Weights of a small GPT-style language model, trained from scratch on English Wikipedia: 6 heads of 32, tied embeddings.
Each number is 50 + 12 x the weight over its row's rms, rounded and kept within 0 to 99. Layers, rows and columns count from 0. The size before them is the row's rms in percent of the matrix's.

# layer 6 attention value, 192x192, rms 0.129, rows 0-144, columns 96-143
107:54 60 52 49 34 20 54 38 64 30 69 69 45 58 47 64 48 57 49 45 44 68 36 52 56 48 59 59 72 33 58 30 49 64 68 57 55 39 57 48 51 43 63 63 44 34 29 51
107:53 68 46 47 57 60 45 33 50 39 37 63 60 37 52 39 43 49 56 42 50 48 78 58 46 56 14 38 48 64 61 23 56 53 59 42 35 51 41 59 43 50 68 43 42 33 46 43
110:62 47 68 47 33 50 37 50 47 72 33 46 49 47 30 33 48 66 56 48 41 36 50 67 53 45 45 47 59 62 47 44 46 58 57 48 47 50 49 69 46 31 26 57 52 52 33 57
106:53 53 34 43 47 48 60 39 58 37 63 48 24 39 51 47 43 30 49 52 50 43 34 45 32 54 74 37 35 27 54 68 25 49 52 48 30 47 65 53 44 44 39 37 53 47 33 53
107:42 44 44 54 65 59 39 33 51 36 31 76 26 26 55 38 44 61 63 50 45 66 57 44 52 38 64 67 72 54 63 50 34 60 45 66 71 59 44 49 35 45 43 46 42 61 48 37
104:54 52 54 58 72 50 57 59 41 58 84 56 57 34 21 48 51 55 29 52 53 58 31 51 57 40 41 55 77 57 55 34 42 44 79 38 46 54 40 40 76 50 62 37 56 59 43 40
106:40 57 43 44 44 48 54 42 51 44 27 45 45 40 86 55 31 41 58 42 45 50 22 67 58 40 49 47 36 57 40 55 51 25 62 71 61 66 41 71 44 50 53 44 48 69 38 63
110:58 50 70 52 30 60 50 48 44 50 72 60 27 43 71 61 46 51 57 62 42 46 60 71 55 58 35 51 39 41 48 55 67 49 37 77 37 38 39 53 54 43 24 51 63 39 38 50
107:53 55 15 67 53 55 54 33 39 27 50 45 72 46 54 53 25 54 56 50 48 35 52 67 20 56 27 47 34 55 74 62 44 61 38 45 59 65 41 36 53 59 54 44 49 56 38 51
106:63 61 51 56 49 49 42 57 51 68 42 56 44 79 34 65 44 57 60 60 77 50 41 28 51 46 43 34 35 47 48 57 33 43 71 42 46 49 59 51 68 40 30 38 57 48 54 49
109:48 30 39 61 46 61 59 51 46 58 46 69 73 52 51 55 61 72 46 50 50 66 50 34 43 64 58 58 45 47 32 55 34 31 27 63 46 78 71 49 40 41 46 29 51 56 51 67
106:37 40 47 42 43 79 42 39 68 53 24 51 38 50 62 66 72 50 34 62 59 55 43 53 46 58 43 66 55 36 38 48 53 48 47 35 57 55 40 63 35 66 54 58 44 42 40 45
111:48 37 58 39 60 55 42 68 52 50 43 61 63 59 42 62 40 48 63 63 40 60 44 67 65 51 42 49 25 53 55 67 54 49 48 74 50 51 69 68 57 65 66 61 47 47 41 36
108:45 34 69 48 63 49 53 48 66 46 64 45 40 52 47 42 44 53 28 36 26 49 26 55 64 39 34 70 41 53 62 59 56 63 59 58 35 39 46 40 47 53 44 52 51 55 55 41
110:32 47 53 41 47 56 55 43 51 38 35 42 64 41 72 49 67 70 74 42 51 19 63 55 64 65 68 43 73 63 53 36 53 48 40 49 55 58 43 36 48 54 35 40 45 47 57 72
109:53 46 30 41 47 51 41 55 36 22 47 30 47 50 55 49 39 47 50 51 42 54 43 50 68 43 39 41 43 47 42 48 54 68 59 29 59 57 59 65 76 55 46 41 79 41 68 52
109:70 28 64 60 43 58 47 45 49 58 40 73 56 68 47 50 40 56 55 51 39 20 67 32 55 28 45 50 60 43 39 11 41 28 40 62 68 58 58 42 63 45 32 51 67 55 55 61
108:48 48 36 56 52 52 43 55 56 41 31 47 47 61 47 43 49 39 42 32 35 39 48 49 52 36 52 61 45 64 55 29 22 78 38 59 57 36 79 67 49 49 54 74 35 72 55 73
107:72 60 53 43 59 57 44 58 40 52 41 29 41 44 43 61 26 35 50 32 44 73 50 60 54 53 39 35 41 40 47 30 31 43 70 31 73 28 54 48 36 35 45 55 38 51 32 36
109:43 54 49 50 75 33 24 30 48 33 69 48 58 44 58 59 50 40 48 55 53 60 47 43 66 55 52 49 59 37 55 46 50 42 56 59 65 62 53 47 42 27 51 68 57 69 41 63
103:45 55 58 48 49 47 55 66 36 48 47 56 27 64 45 60 36 71 49 58 55 40 45 38 39 48 58 49 44 57 55 49 39 65 38 51 42 70 46 29 46 40 29 50 16 38 60 58
105:41 58 66 46 56 54 49 54 54 62 51 45 65 44 47 45 44 38 70 50 40 57 67 57 64 45 43 43 68 57 66 59 37 44 49 55 23 50 56 62 51 47 32 65 48 52 71 50
107:60 29 55 37 68 57 50 70 32 48 54 35 46 58 49 46 64 32 49 49 68 42 56 39 59 48 49 53 42 65 63 45 37 69 54 61 40 19 62 54 44 28 42 47 64 51 58 53
108:75 39 58 40 61 37 63 37 45 58 45 42 55 75 74 62 46 52 49 45 66 43 54 76 55 52 67 54 33 62 58 31 42 43 49 69 38 38 43 32 52 55 37 49 42 59 58 39
107:18 64 62 65 62 34 57 64 43 62 50 30 51 52 51 60 47 42 66 44 45 35 52 53 41 63 37 55 41 40 62 31 62 61 65 41 55 61 56 48 56 49 58 58 60 46 68 48
105:31 56 58 53 55 37 38 63 51 63 56 36 60 66 52 46 34 58 34 53 24 45 65 61 67 46 47 44 40 37 37 43 46 51 47 28 37 59 57 43 62 23 55 48 57 66 32 48
109:31 44 63 46 52 28 18 46 51 60 60 56 44 32 55 54 51 56 36 69 52 49 43 56 62 38 55 52 54 40 83 43 67 43 54 53 44 28 52 32 62 44 37 58 50 48 40 52
111:37 60 51 46 50 45 57 46 52 64 43 50 45 47 35 32 55 79 47 42 39 47 57 33 60 69 51 43 63 60 34 49 56 47 59 50 32 43 22 59 61 49 85 26 41 64 52 54
102:53 48 50 62 73 23 49 62 54 43 65 40 49 54 41 45 20 44 43 48 64 57 48 49 46 54 39 27 69 61 43 56 32 58 38 65 72 33 36 40 73 23 61 30 56 32 49 56
107:69 44 46 35 24 46 61 43 38 53 60 47 66 50 42 21 55 44 45 36 39 53 60 36 42 57 45 71 46 53 60 39 57 50 67 43 41 26 51 40 62 60 39 43 32 54 52 60
104:43 68 33 58 44 67 50 48 45 48 48 63 43 48 57 42 38 47 74 46 51 67 57 39 39 57 24 38 64 61 43 68 41 68 47 58 37 27 32 48 33 73 43 55 40 38 49 60
105:40 33 48 41 47 52 67 55 33 57 38 31 53 56 27 51 65 60 46 46 39 41 48 61 30 44 71 56 52 40 57 66 44 72 46 60 40 33 38 34 38 41 51 53 72 81 57 56
077:34 51 52 54 52 71 63 77 62 53 66 28 61 59 56 50 42 60 60 56 56 55 47 49 43 53 24 58 68 59 37 58 46 55 43 34 47 51 39 47 48 50 21 54 72 51 54 57
074:41 45 35 45 43 31 61 48 64 33 53 38 60 43 30 61 54 46 48 56 77 51 36 62 51 45 19 61 40 52 62 70 56 57 46 53 45 61 52 52 47 26 74 34 36 64 39 48
083:35 26 37 62 59 57 60 27 68 30 46 30 63 58 36 41 61 44 26 59 46 48 52 43 43 39 67 49 49 30 67 50 76 46 36 47 63 59 58 44 46 66 35 46 73 63 67 64
083:46 43 45 49 56 51 39 54 66 70 44 55 47 63 79 42 43 59 51 57 56 76 54 54 58 51 70 61 61 43 33 43 60 36 33 80 64 55 61 45 46 46 46 54 47 45 43 74
079:45 74 55 53 69 40 43 44 47 42 62 59 50 33 54 46 62 39 34 47 66 67 39 49 38 61 54 50 52 28 40 74 51 51 68 39 43 41 45 40 41 71 36 33 39 60 62 60
072:37 28 38 40 35 48 44 36 75 36 30 37 54 48 59 43 28 40 55 51 50 46 44 67 49 23 53 71 49 48 55 56 39 62 41 59 65 38 66 58 46 47 44 24 49 54 48 65
076:57 41 53 44 51 40 59 54 53 53 47 51 49 21 60 66 43 24 50 51 58 52 59 62 64 42 36 64 50 42 47 42 47 45 60 61 44 58 39 46 33 52 61 54 58 38 38 28
075:56 45 57 55 41 51 73 55 72 44 79 55 38 55 42 53 61 51 76 38 50 59 56 43 65 49 39 70 32 45 60 67 46 63 58 57 49 64 63 66 44 43 52 48 44 51 72 18
077:51 62 46 23 52 50 54 64 28 45 67 59 41 46 62 50 60 51 61 49 81 44 32 63 41 56 38 51 67 61 61 41 55 49 58 61 31 41 62 54 63 43 46 39 55 44 54 59
074:37 36 68 37 45 67 58 46 43 29 50 47 47 65 72 57 52 59 50 49 36 57 48 40 36 21 46 68 56 62 29 46 62 22 48 54 49 41 54 57 41 66 31 70 52 48 51 54
076:60 33 55 44 74 57 42 73 71 46 52 53 36 58 60 48 43 56 53 58 50 56 43 43 73 33 57 32 46 45 58 65 53 24 16 40 77 31 68 49 50 20 35 54 53 41 56 50
073:32 60 61 57 59 61 35 36 72 52 65 22 55 61 60 44 62 73 67 37 46 44 54 29 56 56 73 49 44 61 58 67 52 55 48 59 47 58 61 62 39 47 54 53 47 48 34 56
076:58 59 45 73 59 81 60 55 41 37 49 59 50 51 52 35 29 43 36 59 32 65 50 46 33 27 50 42 31 27 62 65 31 55 46 27 68 60 51 54 23 45 55 59 39 57 16 62
078:53 67 48 48 61 76 37 59 44 37 34 49 70 59 68 41 44 38 46 65 57 53 41 48 67 45 23 60 48 58 48 45 76 51 41 47 31 64 51 50 53 65 11 53 45 46 56 50
070:47 38 35 50 50 74 38 47 58 55 52 61 31 56 45 54 59 59 43 44 75 40 31 56 35 50 53 40 28 55 56 54 48 48 23 28 44 58 52 29 43 36 57 34 47 51 31 59
079:48 42 37 38 67 64 49 57 27 27 35 57 50 56 55 43 43 62 43 46 26 37 66 48 62 52 60 79 48 34 48 45 48 33 49 52 24 48 33 57 41 48 69 64 53 40 42 29
077:66 36 38 47 41 48 66 45 58 51 42 42 32 44 52 72 47 38 47 53 55 44 56 48 55 37 61 73 43 41 72 47 63 72 33 57 55 61 42 61 43 55 50 59 25 47 26 36
074:40 42 37 64 65 45 73 39 45 53 46 45 59 46 52 54 39 48 35 62 62 37 24 63 44 60 37 52 39 53 42 61 32 46 44 52 79 47 52 58 59 65 68 27 47 57 40 34
080:47 53 69 65 24 43 50 44 42 52 58 56 74 41 35 44 70 60 44 56 45 34 58 56 45 37 47 32 34 33 56 55 43 44 55 35 48 30 41 51 50 44 55 46 35 62 40 40
083:34 43 74 68 62 66 48 71 30 39 47 60 54 40 56 51 48 44 58 45 52 44 41 38 61 52 25 45 49 42 58 54 55 56 52 56 63 34 39 45 52 60 48 72 56 56 52 49
075:56 55 53 70 41 61 48 30 36 46 61 63 37 26 36 50 50 64 59 50 65 48 46 43 52 66 44 63 56 47 69 40 60 40 44 43 53 37 44 51 43 49 27 62 57 35 48 49
081:43 39 23 51 42 55 67 92 57 40 39 51 41 57 32 60 57 45 55 52 67 44 53 46 44 38 30 47 38 70 44 39 47 66 46 48 46 49 71 49 56 55 47 58 61 53 49 51
081:35 37 50 48 48 59 83 47 57 51 76 59 57 65 65 48 54 55 76 54 51 63 74 51 44 67 47 41 35 70 56 58 56 39 39 77 57 50 44 55 33 58 58 44 25 71 46 44
077:84 46 36 63 65 30 37 29 59 52 74 53 40 54 47 57 67 66 60 26 53 56 35 65 40 50 40 52 41 59 36 63 53 68 57 21 43 41 53 65 55 62 38 52 49 64 29 59
082:66 40 44 53 64 44 47 29 63 58 57 51 55 59 48 46 46 59 56 54 48 27 31 54 68 50 47 11 28 38 51 51 59 36 66 62 40 78 77 51 35 54 51 46 11 58 54 50
070:51 56 62 35 55 59 50 67 88 57 72 47 34 56 70 56 50 55 54 55 39 42 48 51 53 46 51 58 70 83 49 41 46 60 39 44 49 55 62 39 60 57 42 39 53 64 77 59
084:52 43 37 35 19 61 36 69 51 24 45 51 46 35 53 44 57 29 44 44 44 46 46 60 56 42 37 66 66 35 54 65 50 58 48 60 59 49 53 64 43 48 33 47 33 52 49 34
075:45 47 58 50 53 64 21 50 47 41 49 55 40 26 59 54 51 54 32 40 48 86 47 62 55 48 70 26 37 42 40 41 67 64 64 40 51 48 63 52 49 50 16 58 58 34 39 27
075:36 48 34 69 62 46 40 73 47 45 36 67 65 54 28 74 62 53 23 50 43 49 51 53 39 36 60 50 33 38 59 55 50 59 53 46 46 48 46 55 66 40 55 46 65 58 52 31
079:68 54 58 75 61 77 66 72 36 37 48 54 39 35 42 72 40 45 45 37 59 55 62 39 56 68 47 45 41 58 50 46 64 62 50 39 40 22 48 59 73 46 62 52 28 49 62 36
080:70 64 58 46 42 71 60 65 52 49 53 58 37 43 28 53 27 37 44 55 49 50 38 34 61 30 35 59 65 43 53 62 54 54 48 75 50 48 75 34 40 57 49 58 40 64 69 41
074:53 64 58 50 68 28 65 49 53 36 55 37 70 61 47 66 47 66 61 40 42 57 44 49 31 57 50 58 49 42 44 37 75 41 48 55 68 21 36 42 54 59 52 64 55 42 44 53
113:33 51 40 52 28 62 69 54 51 43 52 40 61 56 56 59 54 57 53 53 55 53 50 38 30 51 53 56 70 64 62 64 53 33 42 46 39 72 49 47 46 36 28 49 39 60 76 41
116:46 40 46 60 64 30 77 42 53 46 36 70 45 35 64 46 51 37 71 28 51 59 55 51 53 41 47 47 58 53 46 61 59 58 60 56 53 60 66 71 62 38 54 54 44 66 69 68
116:19 58 65 40 53 46 80 41 73 51 54 45 36 59 48 45 42 33 40 38 34 56 49 48 71 55 36 62 58 46 32 45 60 48 61 59 59 45 36 41 53 59 66 36 66 47 57 62
112:47 46 49 48 66 44 56 43 40 58 45 54 55 44 35 50 73 53 65 47 63 57 41 41 54 56 31 56 70 52 50 46 65 40 46 56 61 40 61 34 55 56 68 64 42 47 41 46
110:67 46 51 66 40 60 56 38 46 42 61 44 35 42 44 46 35 35 66 41 36 58 55 68 78 53 52 44 48 32 57 34 54 11 42 48 52 44 74 59 47 57 56 59 43 41 56 50
107:42 43 56 24 54 33 59 33 36 42 35 58 60 53 52 34 45 65 39 52 53 60 44 33 42 50 72 50 80 59 66 53 61 27 55 75 50 52 67 40 63 57 67 61 64 71 20 81
118:54 62 59 45 47 42 49 69 57 61 41 52 46 30 50 58 46 61 49 41 56 50 48 43 46 62 51 36 65 19 38 29 55 46 67 46 40 56 44 66 59 42 42 42 69 50 63 64
117:52 23 60 52 54 50 56 50 61 54 53 48 45 55 63 47 68 52 40 63 27 67 71 34 66 46 51 57 48 24 59 42 46 47 62 53 32 37 59 44 36 41 68 51 50 44 50 65
112:64 40 68 36 55 44 65 54 56 64 37 42 36 48 46 47 67 36 40 67 30 45 63 56 56 52 47 61 42 52 52 57 76 45 31 70 55 48 62 52 52 84 29 67 19 50 69 27
113:60 49 37 54 71 44 43 61 40 46 48 32 54 72 47 47 65 40 45 59 60 57 28 59 34 67 59 66 50 50 30 46 32 46 67 74 48 59 41 41 40 38 42 60 59 61 47 47
116:61 36 55 63 52 64 51 43 46 45 62 52 45 54 44 66 79 26 35 47 49 58 55 63 43 61 48 52 69 64 39 47 56 44 64 60 53 71 36 66 74 69 63 52 57 35 52 35
111:66 47 57 33 47 60 32 82 48 61 59 51 59 69 35 44 52 49 58 50 50 62 73 50 33 45 39 32 36 39 39 52 57 43 58 46 53 33 38 52 50 65 46 58 34 41 56 50
113:62 66 41 60 34 36 52 44 38 59 35 51 69 44 62 56 45 35 62 31 38 43 55 49 62 50 42 52 51 42 53 22 61 50 29 43 38 55 37 57 38 64 53 52 47 47 48 43
116:43 32 53 52 50 47 59 28 27 43 35 26 44 41 52 51 43 40 48 37 51 52 66 53 54 34 56 50 60 41 50 60 60 67 42 48 44 39 52 59 57 55 31 49 50 44 35 71
107:38 48 42 39 56 56 50 53 49 55 45 50 40 53 24 55 65 25 64 49 39 56 48 22 46 45 61 50 64 50 45 38 53 20 54 39 67 50 57 58 47 54 43 38 39 35 60 57
112:47 33 63 70 59 64 31 36 41 44 38 53 45 57 67 47 46 51 34 50 48 58 52 77 37 54 41 73 19 57 52 61 45 49 40 65 49 40 42 59 54 56 66 50 58 17 56 47
106:65 33 57 55 48 51 33 35 47 54 42 69 39 43 50 53 48 34 54 35 39 34 60 55 50 49 50 54 70 41 76 29 37 52 49 56 65 46 63 42 55 65 51 72 53 60 59 24
110:40 58 43 46 46 50 46 62 44 46 40 36 49 38 54 39 32 64 52 48 43 60 57 46 20 52 66 40 62 50 44 44 53 54 51 44 70 38 61 50 31 60 55 51 36 47 57 45
110:50 47 53 31 21 60 70 64 46 37 38 55 50 51 61 60 28 49 43 60 58 49 52 28 58 37 35 93 44 31 44 47 41 44 60 54 57 50 45 44 49 47 68 59 24 29 66 22
113:61 29 43 37 48 46 53 52 38 46 59 55 53 68 53 79 58 61 64 40 41 54 60 65 66 59 72 74 28 48 29 65 56 35 57 43 73 54 46 40 23 38 59 59 44 53 38 52
115:38 43 33 38 53 58 58 66 61 65 65 35 51 42 45 73 54 40 49 29 49 38 76 67 36 42 51 48 58 41 55 52 41 42 50 57 64 39 40 42 47 34 50 44 33 32 63 42
113:65 51 42 54 42 47 53 41 26 55 42 38 52 25 64 52 54 58 34 39 58 33 79 36 55 52 46 40 48 62 59 49 87 64 32 69 43 59 53 36 35 42 56 63 47 37 55 35
112:51 49 57 62 31 55 59 58 59 42 47 34 45 52 41 60 63 62 69 53 44 59 50 54 57 71 49 60 56 61 48 29 55 65 26 48 52 40 50 43 41 52 39 56 48 64 49 47
113:24 33 37 63 60 58 55 68 48 40 40 72 42 51 49 44 46 58 46 44 52 60 44 55 48 46 66 47 42 61 58 52 43 46 83 43 52 54 49 44 41 52 67 47 50 49 32 55
113:51 50 56 63 46 34 45 41 63 34 60 42 60 40 49 54 48 64 41 50 61 52 83 46 43 52 60 52 55 46 70 31 43 47 74 64 70 63 50 39 57 54 34 49 57 60 59 50
114:48 51 35 59 33 55 49 54 65 51 66 65 39 59 51 52 40 34 67 64 74 60 62 51 56 39 44 55 64 42 41 43 44 67 50 66 57 66 57 60 54 41 30 45 67 29 43 37
113:50 24 52 55 98 68 31 57 46 51 64 52 54 56 49 30 27 38 37 52 30 45 46 40 54 46 40 41 52 38 58 39 65 49 42 36 54 44 39 36 44 58 52 65 49 82 51 45
114:39 48 63 54 44 53 74 62 42 61 44 32 57 46 42 45 44 55 62 45 63 66 54 61 44 25 48 67 43 41 45 54 31 73 56 46 47 38 51 56 52 68 62 66 60 51 44 30
114:45 39 65 73 47 22 56 59 71 65 68 63 73 52 75 56 43 51 66 52 27 32 36 55 39 60 44 65 52 44 68 62 32 44 38 50 20 52 45 44 57 51 56 35 43 30 64 47
109:58 59 67 40 63 49 47 66 62 36 61 74 47 36 43 57 28 40 61 56 50 59 85 44 48 36 65 60 50 57 67 50 47 66 36 48 43 52 49 42 52 59 67 41 38 56 33 53
115:64 53 51 42 42 25 33 41 67 25 56 74 60 54 59 52 47 33 44 49 52 44 39 33 28 59 47 43 38 60 36 63 58 44 68 53 47 29 58 33 72 53 41 65 44 57 34 55
112:55 33 44 34 51 51 42 75 31 65 50 61 25 40 55 51 38 48 52 42 40 43 52 72 48 48 57 41 50 40 58 71 53 44 42 45 35 70 47 48 51 47 60 59 53 52 42 60
074:40 47 70 52 41 70 20 57 44 62 48 60 47 39 53 70 48 33 37 55 40 45 43 63 55 54 77 60 66 79 34 27 52 35 47 74 35 56 46 71 58 56 34 61 42 41 52 45
077:79 70 70 41 54 38 41 64 44 52 39 50 54 36 55 64 37 71 54 28 52 56 41 48 36 33 66 36 63 47 58 42 51 63 52 66 51 51 27 55 55 56 33 49 24 51 35 47
079:39 41 44 60 56 50 52 60 52 43 29 36 54 31 43 42 29 55 43 50 60 51 57 39 54 53 48 47 56 64 49 64 26 47 56 42 75 37 65 47 39 31 56 73 68 35 52 37
078:39 45 45 39 36 41 43 39 48 40 36 60 72 34 58 42 40 55 59 51 50 61 55 29 53 57 72 67 34 53 37 59 35 40 23 64 73 56 44 68 53 50 49 50 57 48 48 45
072:33 53 35 44 48 19 62 71 13 44 71 36 43 61 53 50 65 62 50 53 54 54 45 60 41 49 60 85 43 55 55 43 33 76 59 64 14 40 34 56 51 42 66 53 38 54 52 57
077:48 57 42 55 54 35 55 26 47 59 32 23 34 46 50 49 58 55 50 36 35 47 43 51 39 44 62 40 39 52 26 53 61 67 70 42 57 12 62 74 52 47 48 47 36 38 72 53
083:48 62 78 44 65 37 44 69 61 60 29 44 68 52 64 42 54 64 52 60 51 52 59 45 77 68 26 51 38 61 42 50 67 60 49 43 31 52 57 54 45 45 43 67 55 49 38 40
079:56 33 41 50 32 57 54 32 43 55 28 39 72 31 35 48 69 52 21 39 76 43 73 52 58 57 64 49 42 62 40 45 34 43 67 30 55 47 53 62 43 33 80 50 58 32 47 39
071:52 50 66 67 30 68 48 51 45 43 52 29 50 45 44 61 29 61 42 34 48 60 57 52 52 44 38 47 47 51 59 54 42 43 33 45 85 53 68 64 51 30 36 60 62 54 39 60
081:64 52 50 33 49 50 66 49 51 57 32 39 60 34 66 60 72 50 39 48 45 61 70 48 28 63 49 51 57 59 48 54 29 43 39 57 61 33 52 65 68 58 33 60 65 77 54 53
079:52 24 31 62 54 60 59 39 64 60 54 65 65 28 60 44 35 54 32 52 70 43 13 77 35 48 40 45 46 49 74 42 48 60 58 67 50 66 65 55 58 34 37 40 60 68 35 44
075:68 50 56 45 46 47 56 50 58 39 42 51 52 42 57 37 46 47 40 55 68 26 57 70 53 45 64 66 56 43 30 29 39 27 67 54 47 37 34 54 55 55 59 57 54 60 56 64
073:36 44 58 50 42 52 62 45 51 54 22 41 65 59 58 47 42 53 64 47 66 66 46 53 49 40 59 61 76 19 53 43 50 49 32 54 66 41 45 54 52 54 60 27 59 62 60 34
071:41 56 59 32 09 50 31 55 60 69 45 59 45 42 54 40 63 73 52 60 56 37 33 59 57 63 58 44 52 57 57 58 48 39 75 44 39 49 55 49 47 65 47 53 57 74 69 50
079:59 51 36 45 67 52 45 50 51 57 57 53 61 34 61 26 56 48 69 47 41 41 57 64 67 49 58 52 47 43 37 57 60 53 47 62 48 45 48 29 53 73 55 67 45 53 69 48
081:57 30 55 54 62 74 31 53 26 44 71 36 64 12 52 55 39 44 60 53 49 61 44 63 48 42 43 46 28 65 59 52 58 51 45 42 37 62 65 37 52 36 49 36 51 53 56 40
078:58 52 41 57 54 52 52 20 33 78 63 57 46 47 59 44 63 45 41 39 47 58 46 59 54 49 70 51 27 34 73 46 20 68 20 28 47 55 22 48 42 76 60 55 41 54 33 57
081:55 50 44 37 51 72 64 54 58 55 55 59 57 66 48 62 24 64 60 54 54 73 70 41 23 54 48 31 35 54 45 69 39 65 66 37 36 51 38 55 46 52 60 48 40 37 67 61
079:29 45 54 49 42 62 59 55 46 41 59 52 72 40 60 43 50 67 40 60 79 55 53 61 63 41 60 44 32 50 71 45 54 62 43 67 47 58 44 27 39 39 67 46 41 54 49 33
083:45 65 47 69 56 62 44 50 48 42 41 17 32 35 51 48 45 44 50 45 48 37 44 64 59 31 34 31 62 38 89 63 34 46 61 52 62 45 53 49 57 42 44 51 41 49 41 56
079:51 69 33 56 48 40 56 53 38 12 49 54 56 56 47 37 29 61 65 58 43 41 69 63 48 66 47 36 65 35 47 68 40 52 24 55 59 80 31 57 46 64 66 44 58 32 70 45
074:38 45 53 61 73 55 76 52 58 63 28 42 60 51 46 48 59 75 44 58 64 41 35 55 50 28 66 58 52 29 37 40 41 45 66 41 57 61 35 45 63 57 61 37 36 59 55 54
077:54 47 31 64 48 59 56 49 56 49 44 38 55 61 50 44 67 52 48 58 23 59 38 29 58 54 59 31 54 43 55 51 50 45 77 80 38 31 47 44 58 53 53 62 49 49 56 57
077:47 52 53 38 40 59 63 42 47 65 37 42 49 54 43 44 72 35 66 41 37 57 26 57 42 56 40 76 62 50 56 54 44 51 53 67 64 58 67 54 61 52 47 35 62 56 50 62
073:55 38 38 43 52 68 40 51 63 42 57 62 67 69 39 39 48 39 80 43 48 27 62 61 44 67 53 33 53 46 40 18 58 42 56 55 52 36 55 58 46 37 30 67 28 75 58 46
078:47 53 78 37 38 53 66 62 25 48 47 57 39 39 71 31 18 54 39 54 28 47 66 44 24 62 45 47 67 56 38 65 64 57 55 38 55 40 50 42 68 42 48 57 53 54 52 44
083:48 45 31 70 56 51 63 39 29 43 45 56 61 42 45 38 61 24 56 44 50 24 42 50 30 42 52 32 54 39 54 20 58 54 63 59 46 44 63 51 37 74 62 67 47 33 50 80
083:44 62 28 63 24 56 40 60 78 50 41 25 36 69 53 32 56 61 49 63 35 65 57 50 51 47 56 20 54 60 43 38 53 52 50 30 56 53 55 56 40 51 58 56 56 50 47 25
072:41 53 65 55 43 43 67 43 39 53 61 58 31 32 26 54 48 50 40 43 65 54 57 53 63 37 46 59 51 57 44 68 41 52 58 37 40 59 51 51 53 60 75 39 50 60 62 35
077:43 49 73 51 51 46 42 43 34 58 26 43 52 46 33 51 58 55 38 62 41 56 61 56 43 66 41 38 43 40 53 67 55 35 58 64 60 53 43 52 42 58 47 60 38 39 65 39
075:75 50 32 29 40 59 50 48 55 43 47 53 52 33 49 69 46 44 66 38 60 56 55 69 57 47 42 49 61 64 48 48 57 52 44 81 45 50 55 58 48 50 33 39 38 42 76 43
079:41 17 41 55 56 45 48 52 34 47 47 81 42 52 43 35 30 53 51 49 36 58 51 33 72 39 66 52 23 43 52 30 55 49 49 33 45 47 58 59 57 44 72 47 47 46 43 62
128:45 41 62 59 31 49 51 53 66 44 28 61 40 42 65 35 56 47 52 58 54 60 62 39 65 36 27 56 45 51 48 45 63 54 53 48 61 48 43 68 33 69 37 60 42 31 49 41
131:62 50 27 25 58 43 52 34 32 66 57 63 52 27 52 53 08 50 35 54 50 64 41 53 48 37 37 58 52 41 41 69 43 50 51 26 73 79 38 28 45 42 64 46 59 45 53 68
134:41 47 47 59 18 49 48 47 27 25 62 54 56 65 70 46 53 34 60 39 34 57 43 28 50 69 28 63 54 43 57 53 71 54 45 26 51 43 60 43 38 56 51 65 60 41 47 48
131:55 65 41 48 49 52 46 31 53 39 30 56 56 57 58 41 31 36 73 51 51 25 55 59 53 66 50 34 14 65 51 33 49 64 44 40 66 63 46 67 54 42 49 67 63 48 46 71
127:57 71 42 49 46 47 45 68 26 42 52 51 52 43 39 50 58 58 56 48 39 57 58 59 42 52 40 54 53 78 59 57 66 44 57 44 61 48 59 63 58 54 47 36 49 55 51 52
135:31 29 55 41 50 50 36 40 47 39 55 55 44 86 30 39 52 31 36 55 36 46 43 68 61 58 43 56 49 62 47 38 61 39 50 67 48 65 34 64 45 40 48 39 53 51 43 49
131:76 14 40 68 65 59 50 66 51 39 50 56 51 53 46 46 47 52 53 60 46 48 41 41 55 55 39 54 51 68 30 39 40 45 43 26 56 35 62 35 64 56 47 39 49 47 50 48
126:58 66 42 65 41 23 63 56 36 65 45 47 33 61 57 64 59 49 33 49 61 41 41 48 32 36 58 52 64 48 70 43 57 75 55 57 32 48 68 43 74 47 57 39 31 70 61 51
133:42 62 64 39 28 64 40 46 73 58 44 62 37 57 56 77 37 34 41 61 53 52 38 58 58 32 48 39 67 49 40 44 38 51 60 54 52 36 47 42 44 41 64 64 33 61 52 52
127:48 54 39 43 77 52 43 50 78 31 55 67 61 39 71 57 77 45 40 44 35 57 66 41 30 31 55 45 29 25 55 53 23 57 56 53 54 43 38 55 41 36 50 45 59 72 65 40
129:55 59 53 43 40 64 56 51 45 63 49 54 59 47 63 36 51 19 50 43 63 42 39 69 38 51 36 57 38 48 48 11 53 39 55 37 69 43 51 64 50 55 47 38 53 58 76 35
137:52 66 49 42 56 25 39 36 69 77 67 50 60 63 52 56 09 63 45 44 37 51 61 51 42 41 64 21 50 54 69 32 58 76 31 60 65 27 50 57 48 49 65 46 51 42 51 37
131:51 31 65 64 45 57 35 46 47 50 61 44 63 45 78 47 52 52 67 55 66 34 49 69 50 56 37 56 52 61 49 51 48 40 52 56 57 49 38 57 19 24 18 39 57 42 41 32
134:47 51 67 51 45 40 60 51 48 59 52 45 37 52 66 53 47 40 63 46 50 36 47 53 43 69 23 52 52 30 47 60 30 64 50 67 62 52 50 56 47 70 54 31 43 47 43 68
130:41 62 38 43 48 51 59 60 28 54 30 54 61 69 56 57 55 61 54 55 47 34 43 41 67 43 69 37 39 58 33 65 38 39 38 45 23 70 42 53 44 42 45 39 72 53 61 54
134:57 59 50 58 45 51 36 51 64 42 43 55 43 45 49 44 54 26 55 53 27 48 61 56 27 68 78 42 64 53 59 47 73 46 40 65 34 52 46 63 54 45 59 43 50 30 59 35
126:52 50 47 39 25 51 62 53 46 62 66 61 18 44 44 46 51 54 46 36 46 39 35 60 40 52 58 52 37 33 41 66 61 43 45 53 78 41 78 55 71 66 60 52 53 41 35 54